Part of a small language model's weights: vocabulary 8192, 134M tokens.
Each number is 128 + 24 x the weight over its row's rms, rounded and kept within 0 to 255. Layers, rows and columns count from 0. Numbers have three digits each. The size before them is the row's rms in percent of the matrix's.

# layer 5 attention value, 32x128, rms 0.204, rows 0-31, columns 0-63
091:115113103132138124148111164103077104111088118109120159145127154093161145121116125111146159134110111107101131106136136110108127192113128104146137079139092135094098128082136166127116120084141149
096:108132167179104091105054104136145116121121129165138103142099136145166130162103144135124102153125101120135120118145114138086126114128141115090131112087117151164125131128144146116089157133107087
100:103100141127097156128110134150138137113149122134113096173130144107092133155138148102117157147120121167136162160144138132109126099157142153127141107109129094123149082125111111140143098165111126
102:132141110131154137115147115125169139174144138146173116149204145098101142113100082116152095126157149168124103111129108137130127153097114117150141169088103090141109144152126083142138158135106115
104:133117124119124140080086070096167136131147149139072103109081121144119135085135171132156156112142123136171143108088148076097128100112119067145141125131151161120108150108133137153126128132134104
103:129109133144121098147099134094139130147103158133137100116177133099104174098153100121114138113145119092136140080144123122130133123150067187133137134168114182160115120093158076113157113141109125
112:150131130106115105122114139122111159127135110118142108087131120148120086121122122139118094124154113134175111140131133121136120099159118129136160136153150105082114089125170143128118133172145136
109:151065137130148147140113141157140112108112105099116082121123101119119175128121108165122126142138147083125131145120083135099123181086170078141117157137134135113109145154145121119133159114098180
107:148151087155162159144064142067103125138137162115140111137079171115117153092131108143160111107147150149114104148151125139116132154086144135079150165149094154133131137138128135122116140133130132
097:122106117146104132127171122107113121141136111123114155158066100133116123087130190153134163146156136142108087136165127128118147145149136126111132113120080121116178105151116130150107129149107138
083:121135153114129123100103162146131107142112179144169116100119142097149112137160148106137173115129164139167093128171186121111161082158117096157159106140098151116090157136124113124066101144115129
099:145114107155140129164115097083160155125126092102130141173134087121148124142138103155127131102137108142170130088104112148127115134084131136151118141129113156122137175127115120103164118133131099
097:147105131121109139085155122130165083146142142184131114146171113137198144147122150160080150107116163149090130126114120139127130159136111106178077133151111104125140098098076145081099151148143145
096:102108181112121137144111106123156088148159130100147117102116155148121128115127097107118098096141190135121141102076134110147151112145169146138090155129126085088075119164135121093116137117123150
107:135158123130138117121106084110132127167151128153140146148137138101097130168139160114135147139107099092123173122148123106115143106155094111145108170120128122108116112144123135060125143167142147
099:132110128107112114097130130144159092096116099087112114129103151124138133098131122112077144116115130097130091112140132098100166148116122152110147151127158122130048068167161122108158174163143141
099:135103118136130082123129130112160170146123150144157121124136130128102109093138107148134132142082120103109124102146128133111159117179171162184121115158124123115070140163136083141086095136092091
103:136073131175128144104121149129144108151134140113135152126116111144103117111166157144139109148139102092139118152130132166151115124137085090103131127135081119174163160139128116122108157161140129
108:138119095193104161097144163133118092105121101112166099165129130101131103152122128156109099138146128098167111143150173123122143128106134116102112106133142109166158137133102131116124145127198150
093:078127147134160144128167120167111109131143141114116114123115116131136131159152106098144120122101136128117115134139148146132112119116144125115167160106176149146113125080109119130120158119108170
092:127134136142143152131142091130130104167187107141102153144130145107094137120198139123133088092184123121143115131130137174159135127083111109131161104156121132145135182138170157112143113117146166
097:151124169112107141097138178108144133158076172138146110111128107130122088137145107140154128095139113136132172137105093133110109125125136116147112069170145105117118146132121122126089102128127162
092:118113122145138118125136105137147110136177120105137159139183175140118140195119152098145166134152063100146086128114104113145128148122095170085131127128146103138133102108093113128120119113087122
103:134133145100111115093102139126128132062129128175104108143126144087107164111152129089118168124119147109122154132145143120118135102126148160118113080114121123176130127170155153104150159146145137
098:108135128141139136141155128132174149126097148110096133100116144111123110201114106138129092116147111087141111161123136064101113139125161164092177124174111066138116144173118092097159106125143141
097:086150113127128153187157177120129135114133130151149109131120156087145147105136103117152137110148107093190090143151120112135133092070106127129109114163142086159130135122157119155155138083138149
103:149146096107139146110091122101102165103141155145137145154122146097101080139135152132118161160114088110113137142148111142123130140097129163131142155152137133119089103099092126082180089131107114
101:128115123092148126154117106133160105129137156137113091150115122148139141127164129100124168141150099119145192172118159138115129132152102149084172129085110143086107119150109148145123109098095131
103:109114113138122114124066114113120154118147126161147151093100125154103075132125077159106117128094147080157129165149124154160108125136083098119106120197147140142157132131105111180161125135117129
106:135154142140112175107095122134099119141113133123079157191142126106155114117114119149131131164098122157135111120099098127092132078132092120139090138161106111151131106130129138112147077141075125
094:217115147080139116148125109120126157125119133140112130166091125131133111172093093119154102150123142171159130155133154156110144107111121106136151079103137150138120139145118105133122119097092130
102:079108104165130093136139180183137117113089158133156119077154118142135115128132119143165115184133113131149120101118128164125103127095141095122110144144144142107110133086118143157136122139126143